config = dict(
    hidden_act='gelu',
    norm_place='pre',
    learning_rate=0.00187,
)
Each number is 128 + 32 x the weight over the matrix's rms, rounded and kept within 0 to 255. Layers, rows and columns count from 0. Numbers have three digits each.

# layer 6 MLP down, 128x512, rms 0.0895, rows 0-127, columns 64-127
185107152127141178243113088066117148133168153112090071194151154115134090120114168143103137132101078096183103115089169146142140143125168103125178152123124096114128160178125121113146171113144077
136138095156087117127135134109106127132150107124148124147189134101168126182098155153141077120101156102028000128106109113132132157150100114131074132133101191107136100115042175097132100126056094
137141081123087060085142087160075116142156097091087152159166085126107185119124136098130106110119126062139083087124144130197198061184117142120115125133104112106136135163091132145145138135106178
106126137120148123139129098137115086131116165090119170101113052144138107060076152097083163188153157084129160182065066166138128178129136143142121094127112127153202136159147072080094117120111075
133091151116096106073130113090173137126112145102118166166077146143076169124129143100125150195157137113074175138171103174087151090150163174095130134118092134148153066155086155118086168115168071
098112112102143142127072118134150108111113076109128180180125130080126059131198126096133154123072175125093174105128132110152085117175110126086194200112119160092174124161099161121141080192127178
094118126146147143158185155104151109191151096106130174084153163201131131091115131118138190110149115130117119140109115141157095118104109130125089079101087111171171137153171073149118173116125169
173144147116142157111134151156070162146121127139120184116116150072098114133059087145094142122100162115129127114153171136072142168097088111145099068137099139110128118114139102176143130129127117
134166082119121124111087159121126189151157158175110116137149120147135128169088164159105153116164175106095134126143141133139166135180174140131186092114132131080083160074148142107136110109126149
083194129173107138136137158107120099123166127162081114151081113105154085147215178145133090143097185110129091107141135135106155088163157140146113043101138105158179072096128089085155115126129189
143121077148162119098083120146121100139139156147167152137177096171160165112170136095113129070128151144119120157143124129129164114058158148116119141111134146137133147099154143100158087121065147
160156142124091114125160097123152060160117140122120137113112099149168150094182129157076161107175143146135098162142165175149098179108199128200153130060145080174143171102128053049151126170181182
112136142136115119112155160093138099192147086070127134146145067093115107060192107137124128168148118111129184135131100145113140129153145081165153124119131158167138110112064111144199141080145160
131143180147091095107074121148146163173144159184152081160165092127105102086082119160095110199113138134147122159080118076079129129168126147185112109137140175075153119191140172147058173136127146
147150081184041152183150065096093155092099120106121156173075188061086044170102135158088121116104131119095139158151193106166129170155113143186182145127161115139132126117166169122119125110109138
144127154231162114127104181169115098090158130131156116121177130083117134156072116144136157132133099119169141108138142161096138165126145091134152143161131154177101161126145143072142120112128121
130129130062094114110104132124105136137178092174118110148131129069074115159110134090157139153148147131131084119136172133143111160176060110142142154179170009130106115109109067043117125135149096
158106099128158129155107126119083192120101148157158165156088136138137155093125168065218089124143154157134102128089156115095095148105132157092140148130131104101123128129177168100141130163156121
111061048072176094108135099179141142128169155165127101162141124192144099137073143129134116128146133167136071173131099091118123115106153147105123148127150114108131139159112114137145161149169111
198157130116160085115109120101136098106128136141131140130199162110128136123117121148119211137182167163107151132095155143165115176083113076141099102093114071121158138138157137111125134108083133
132126151075137157150113149119150147114108153117113138070137112135124105071135165138141106091103130175081143155145073133160128175107137174129077107126094145187086186158136146168060162110100104
166142149172141112160123140161139175148130109120136102178096169171105142191176124135143109101129143077108165151078099145122123114084130104131124103137169143076114176177162179137106135171141100
111158099152105120112165135140101121082110151146099101075130131140090135104199127099104179151133102116134127145154144108126140101103141165145124134124112141123137179082150122137083104115176125
121178090126129113140153124130146095114166107121129098163144095112120155116101159108131091134117080124161103102136128079154143157146091139205128135098185130112086115170132130131172127093106126
127111114120112132144193156094147137160163105115085120096148053098109142176082122143151153104100112127128104105121142168150137138123115177114156117085128072109091139127113109157085099095096143
078147097171161147139107134151114163173142124169123084089106148111133049169153095098160101108125101119069103153140184152135071126128042212171125125122096105110132071130105136124149118132143123
072177090082137156160070064122106188114155125118090112139145064173116104147096082104079121130138095180082143112153111109051093081108100157209169054130108090128133136154123132156134142140066128
117099133106207146145095117129140182181084139132188199143132107157122136100126161188115101129089143135152147155112121106175205185093121118122143157124101149109087103149116114123086142138146125
062130110136172126142155051162056105076157180178113161115092145165158171123151192170133130170137126120195141184166099125088110129126126124107086139189124136114152108128163116108112151141115188
169126121049081143137163096137156171066121060147110103189089137165104116136150075090173088111147140140204111118162173175115158126119132083116077123174174141146110122094154072137123156137135120
172138100107145095150088148099145152155065181129123100124123091170105103171077133090099129112134094186172122130184123131100110092094073151120147145135140171058153230125103165103152147102132135
115113186181137125115118153141136116107090141055101095108150178143172138159146116102143137215126078129103156142172130078057110135119102125131114115143137116169128135151110178121139079142132148
156137161133080116159101115167171150101077109133144135199112147110122138134103153109147148132087105103140126154078132144117093094140124151111166098140167138122163048109080143119118113142156147
148101106077098123146192091106093146144103136172150119112108135157105182104087092095143080140122143113176110114060082136168122108170170143110107126133093099146182091101120195157122103142064072
104086132122115151153133102077081127116137049117136086148055102140191150133042128121089154108132125166131108137089141122147164165139115131130111138099097140084173078150108148162142105130128111
109147084095138177161179139086123130100149133068150153128091167157146143143079086154081131104145104120174096120130145139034144098188144115126145122156134150145089094150111139115108129130135196
191114138080163135126098181103122153154105141124118175132082055110127095093156142152090171112073144164126157102089108089115161131127067158119163105064137139086098087094105079168087072132154123
181157091063121109134099124123153063153102119082116154118112193073048151099156113170125089121079145143109156085089142102122149137183105121168005045104095104100133064142116207098066099117165149
108140109179208077176152131165094117133145151166133071095080144160138157122110121134109159103088096106063109148096142120172111117142121103172089147111130113147147165181103111117102182120152159
087122081054102164145103175151182071151135102114110121131227121139147105107181108165208135139158073174128164108130123146115127137141154116173091144139105108209141141132156058098155141115164135
145110142138053095148182196144172135118123141142154168124135130118127133111176102166136130099133102144181192175114159162144151194105144112110134159143154121192115148138147128145126150173092106
079112095114135113085105144065127140199109123062085125100097161110119172157085132097104082138181112197111152160139109186138088140173124126088124153068130111139150125113140102084112128224133067
121124083139141152105164144136081116140139064088135124148175120145139144092115147139109137127123123100084095125153124077145092129123123114150089038124083130135124157105150162105106076089088145
137106153148162100124106160175147117119115137108075122061144125133116086132142102132127093132143157112154211131167104101144166112169112133142124152191194122158125123099148107146139132078153119
128119154132113126144109113099141126127183120114158115181159110110159102195184123087109128135096118077161108114130109152113151178123141112159081140107144145118133128117102159068135167141123154
040116102106187050129092118184124134102103147141140111117106128070121100165186104159115129043170077157081158127123127147122095103018149133074153141206143189155092111172117097106130087157089107
083128126123094127099148110133109180169125099110108140118139157082155166166154156106093165134119160085099151122151106060108136076097165153121104099139128103114145160115179129215171148071113076
184119160193110090144126160173115244162114138158111095103076142055139118140157126114142187160148172144122087155160144110087109155127176174081177084131134101151121160184076130043109112168145164
136148163144165128185095129162165076088092156114099129158170119116134183160100120128136128125124191088143155114103133122198167093153162134122149140172107058129145145111138136160106156068133171
103110162098156137110111113136136145037098143114060144081106088110129146201143143122138162088145164081158197120117130110097127114151100177109107151052151096123155141150079149154137144072185123
159154109108129105139136138164120171150158120110110085101107113108112160159097107112096108196094100095135131144166108140101122144096159103132132138157164170158091130118111108121149030176100167
101168100118143170119114116166168089103142109114104092103200185113107157126164152146139139096107106149122122171153102145121082095044164127111170127120071147138094115129130122090146165157150075
150144080177097105161120092115128105095114164073146184174160130094152087112139085147141091095141142172146185108125146140144195098182098147140182119087125096113185097171135052193143122126078096
148156128180112120164115122119106139137204180089136096153126143145144153108091108110116133153158129175110136103106151101127132121129094101149153175125146144196044102098066143137135186174154131
085093115188083132132099164092109127108114157193118120178145143135140185134136179148130078141150126082154158084133112119136122122153139144173120142165116099124151163144144116122201142163168128
107139116116112156146124127148121130130126115138170086069140077128140035144129116122123126118182091140079113109135096136186113145146109113169099104139091135121098140118117117072150134174124091
120086152113142091104119141114166160108167123100078060128135121117132129128187177185155109128105115163139163106098180138126146158133136084156134060154063197137127137104155107108125100149123197
082195148113110168140158124172117111119115157114163079156117108111073141109129101121149153115119178144129150181130101037140086124103081115099130105108152157137085094118106090099065044086108127
151085110091137101120152182136148066140131172076096139165118150119103119129143107087118113134118128140096172168105096135102089131037136170136146142117135114169114162194091117163157132166126132
185069145082122149110163165150106076114129106142106165101075043170090102111125096180195137103100156127162103110136163131168123126144103156084163093154157094119129192098133093117133173134137105
106116140159118167141148078134140148115192095089100176113120162090113181171055088064115199128115200160128116122053074158071116095117135136139155140083119171097141122063120104104134132179114122
106160127127083186126114073100116130103109112149120122097102168104100115123135125113165202118097143204145062125162144089145151139066136127119186141115127150107180120093135123152087139099145102
145119119128036120068095095098128152141107069130128122090134113136162144114081065123115110149114165180127110146168062130176128118102187166122084189120171112184084070135172123082169143088122102
097110170155129130145095123156125185147203116110142071167102141100130155091193103130132074109202190167112163139201143124139169135185151109121138096097132148113128157095208131113101140108181149
138128148101175123140129127100130120152124066188166133151089168092127133076124159164169062163118058076143130157162123116126126161128125150105100151161144117110116107076072112108163116162159051
115073175094152078144110088123150110121102152148173237101148107119185167130144075153130107123110065121071077118079176123148167126144127073111155122106059079102084077130128162126127150161149174
131128127155093177105100071184197095146098125097124058077185165162228142136093153115105135136137088177152116108082114049144117117139117090150144100188195115120046129119072137079153143102170072
071133084121146132118199138213134113135150121098209150137130132151096115145135216147116161080177139127127155142102109148109130126132124113097166174145115098105123113177146151139090056118123098
154112121029113067089125079169083136140142196135169094116138105103134126211129140147043097192207135126115135159101144085118126138099121117119122091143070172093125120087181184181132140153090114
148141126167147109135144102129106121131089109130120161103120153141114035146122106163125139102091079133085120152094091165085129104119129119150152118105112107120086098143127116151085102132150126
167146130178094073180169148123132107125124172149133092101131116097118041165120110116144104176100084138142179139120135138125118130138109154104126129123157109107112173085106176165084087047127094
118112195117155083098106042129153116116185163122133095125118196151096135131098146113082097111105159146136134121114143142124118204216105120136154124160153133131111075096134139097176193104128112
153143171104102160112150110125132138124119152131139178151105108147182149078156137166221105085100165072143071102166128128109139096159107142122122149119108121128131163115108143186124125098154094
104167115108120095138131139102088178139128209189144078208144099094106155163143103131156166118070117112083114121155141144162126163112135209109172130125125097193123116097164083097148144148064064
133094159146135175129148131132081075129116106096145149113206161148141145147144150154181121145111092120128140082111114123096118117104146127117096110111131169142107113104060134078119178199091163
127157145120118088093157088200158181161131121102144116094142106116137178136134117108094070113188108110180187080139167129123123197137106167105121079147089140174138171101122133123109125100174142
108089118134176127071146141149108151148137146095180124149158139121057110111053155118121116114130122185168047142182177187102160065131112109133151142122143069136141096108136112178201182152158093
146142117071138112089132128091124103167099075108085123082135090135133120057079094080113115171110125137182130117096081120144115144128083110101137219105124055148167173084130119094087068168143199
156101136093087109126136171127072077164083130126124134107119150103135117055189112096099131118149128170103137119123048081127194115107194116171119138112156157160162170170136100185108128150147126
125161105203140153073146109130078129099129137157146129099152094211081099085163192171118158140115141080091117129164079079121095096132144130124113151089143177091165146120167126093059147097099143
134135199188121114125122171067175067107154158151124091147142145172134152113116072147120164162170182124115211147155153132158091115109135057187135167110102126112109072146155143115165112179121087
161150142058144103154101096192127111152134120133071179120140212125103180115106179095112116036126099141157142151133120129154183142117166114141112112108101142099141120159120119132139143145188120
151139166090098122088132088130163139066136126086192149056142189086125093084129147141212072121143135126119144123148111128086133119143128128124156179158138141103180155113131139150133099113101102
118106125119087197146089095121133158143129154149145165146170198113198117131126111139137173225103099128152139177130097147164123153121127118103125052102104162168097075076154102109136063096167120
116153107098107123143115130156062105137113103164132174093103124092168115108133141114125096081119104130132118113104179099124121150118136190103105147202085109151128131136137161111138180122086183
138096087157104117081143151109102165163110149091150148143114166189110151096164106110070117167118123102168148143150199091074099123067114093185117047088175189115127127107164123081114126143120067
120084110146179131193093077105084141051208151126135127160128084100155115135133077120134089112119108138144079084165136195071120123190116127102121144178123108071159118149161137175061140111111135
092048177135105100103072117127130128148133157133141152106107045163142140162149097149130162109090110160037081102153140134084122133144108115067122191062148150112102130108087125127083152146151118
141137119087126153151125107124114125137135081151107187084096157057101095139145100091094072178081094173158161163177139087079153136143147157116116109124167135177139146175147155082141148118085201
202139086155203161145146151086153098107099118121139161095130104134154128131141134152117088126142136085113149137152112165134093045103188119124142168119124128143153117114162109125077127068114116
163128164166131154149097184146144099173156091060113112102166071211122134125076126146160158128135122079100175083130167131151152085175132118136110062084130165100156155080107139114143117114087153
118148113117104111089138150082120130096179117120130117042082131181186121143152146142102186162126186079121137115144118113112184141178179126173140163160111076164159122113201134145134093142060094
126099123092173175161142120108152137118083125123088188167133108105160188135152104145158112128151103139122146094084146110137127156133149134181130123080163127117169100191157137174155136110123122
125089081097126147141157156155112116131089119119159092151105144181174112140100099121083078073116161080162056178115121133139169102144195136094123186112080105140120107137074135171130107141071084
084130155131148103190096167157104158086164096118116142126091144161040111141171146086153111180062184111122150146135116131127153162089147180103162100110107106108082115063091108117157107130144177
132109117128155124156099170135113157126101134174106107098108139139120116103087111146126121083141128121132108086152115136120093131118071096112115161123125137127135086145194076088085180147147082
112177150162109206167129138083110141157143146151130139148108148093109150076094139113109173213186103110161157119166146164144196088076186053154142107189111206130133182146123143070154120087154080
135075100087136151155119097106167143182143152106159106094137129089191191104086135171105140131104227148127119100139163099144123136133121132118129108119130121080097196114094087164170107113155165
129172142126088178104156163116114120059134171130145137146055122127149127114134131076179112143116113156141156090164090138091178122164133083090129145133139155107139132157151109155086094079139121
044118146190070140130125113118155109151125150136161078118141142150177101074121072136132097118110190093195115140116195120158105073120095111118137153134188144125108149140134188098153163131131121
139121175105166097106147107162196089192091092146109143098076107167168137105151170139170126110124111102157122089152145137124126125110125128149109109091135114113128153113158125068109109157107115
124121184118203171121173096065151100128173169170156134158143173153124150107152156119168135093101142120065132126121168157113116137124145087124119115185137147185110146105153146111168121155137107
181153085149090112105115171133055157094098148165136073146145177130092093159158178162106145104130129106146119124130076090190146096114091096151128171140125154164199077094084040174126065133192138
098136185195133142030156123132157127141100145096125147186132175084110141118144124112173188067164070155114091099166156143165090120151103161088121140095126128119125146117120099157152139142077121
173160120157101114132119139109140138125141119150175145109121116176158132121141125155165051084066112075131109096151135143170142148141146074066147198152112099097137129133125101185122118129061081
168099134181116118099159182160107122121112134125124090115147117113089170138080148130095140106084151075119126081121073145147126148120093154149135131145179104144108151144101125120128143119115133
078191129158154155134111111150157113046113168155130139125115119126096074119181141141100120094114080102130177122134148076152063129113090117140083123112100125076085127145119173168146074055132175
084117189113139142079112106086137115165166101144098133156078117122153080126135125138111123181161106129114097083168125100139114141116168153144117107137136207135083139138142140139114166099110105
112136100105136160091131138122132105154089131104088112116077130137127095116189134087126177152135117145120149096203135136124101135125117058127087120109086133138150123092149129087122141096123137
136150147117157144127122123080136170144148098179129109221145119148185141121210117088161137117183149133119189093102129198148205080115106130151071142176205041123119115137115175124089165116136167
156116089126135092141143118125132053164148120166125137167090074146143158145072096124188073087127112137150094115109132148129086174132149141135109162162102140085073088077132128138124123217131143
134110182161138162124126097145157201180129104146114110171198127095112166133160148102123096118168167121166062136085132122090107104093104103135196139135137089086126085177075126117166178131128183
142106139130147106087164115026126114107106117112127123045131115141089058186090142103148110139091145128114132169091139122108124073068149101115164089171123164148120138133111139168136062150212121
166122130166150131114140152094161165101085118100130087080156188101102109132126092103181099134165157109136109136149088139104143107092130100072127115110089094129094099076136182138163099099121145
153152117137094137060134172188113084132136119193165171169149184121136047083117118091103140102090092120142083119137157118087206130109147112082123158151114137124188108103127130139117134144121127
169116114102145097107117133080088156073124127138135132092135116160067180099085169185134141106175147110121092118136108145149090123180082154123090160137099140080123125158117113155131133116128130
136100137137170162168125208143156148171126140172153153165144170146171127097138149086107117168210123136121138144115150146206124102135155135085063115127130085097131109109129183160131170129134099
100156134151104123141115116161122146129061129066129133198150150129114107138142116161128120130177085132139096109084102121125117175157138143094124081129114166193126136143147068179202119103098184
111128124109192155213145112137140146095122132089117144129145061131167156134128086141099124100104109136142092130126099098178105058126104137078096137118109147124084120140146131141134132137146167
113145113109152176111130197073182114104079149169126164078113115130117119134102129115093175081182141144164096158121104031168057184097148083120134134133127118089123127171140166201132117162188049
103102149100064079102179139130127081097106143072134124113088103080092131115132179226134162184132139124096147156118123217113127113136138125104178090146119147153098069112167153146155135110129152
112115081112063097159090192135067098170132126195133129114137094133128149095129147097189124129135114151175063181096145110087114178152123181102113102183117156141111131096182077045108172156160135
179161099188177150091084115126167095156186088093162118081173079137159147140090099120104129178165099165144101117111172190188083190114147162189114098165106185091125159144101158156187084051174100
121128088123108149095144100084140099069148144065131124146123096137100092149229092136136117066126162108133086087134112165097113107153064168155079128128118105084184168162173109134119144094104217
110135157150085137117123166172116152109124076174073069137123105159131209144129152155153133187159122114107161135035101166117099094087126100143157128087192130123153154159132183147132160101097139
117112140148182137128099199150161150089088129147109130135099151153105146230065190109065152101096119144149181119134099102163116138085143119151099163084196093138121171155134055193077171102096115
126101118150123111139182118156144054088059089140158117168134138128155140136087092163131180124037089125094154167070089103093152154118119090086147151124154123140167109153106181103168123150106148
150112141115127134103134111116133148093156085184122165106121161095128111160122139111096160161105110114050143135130115133103092070158120121133156191130125174147132135133091142166089075155178175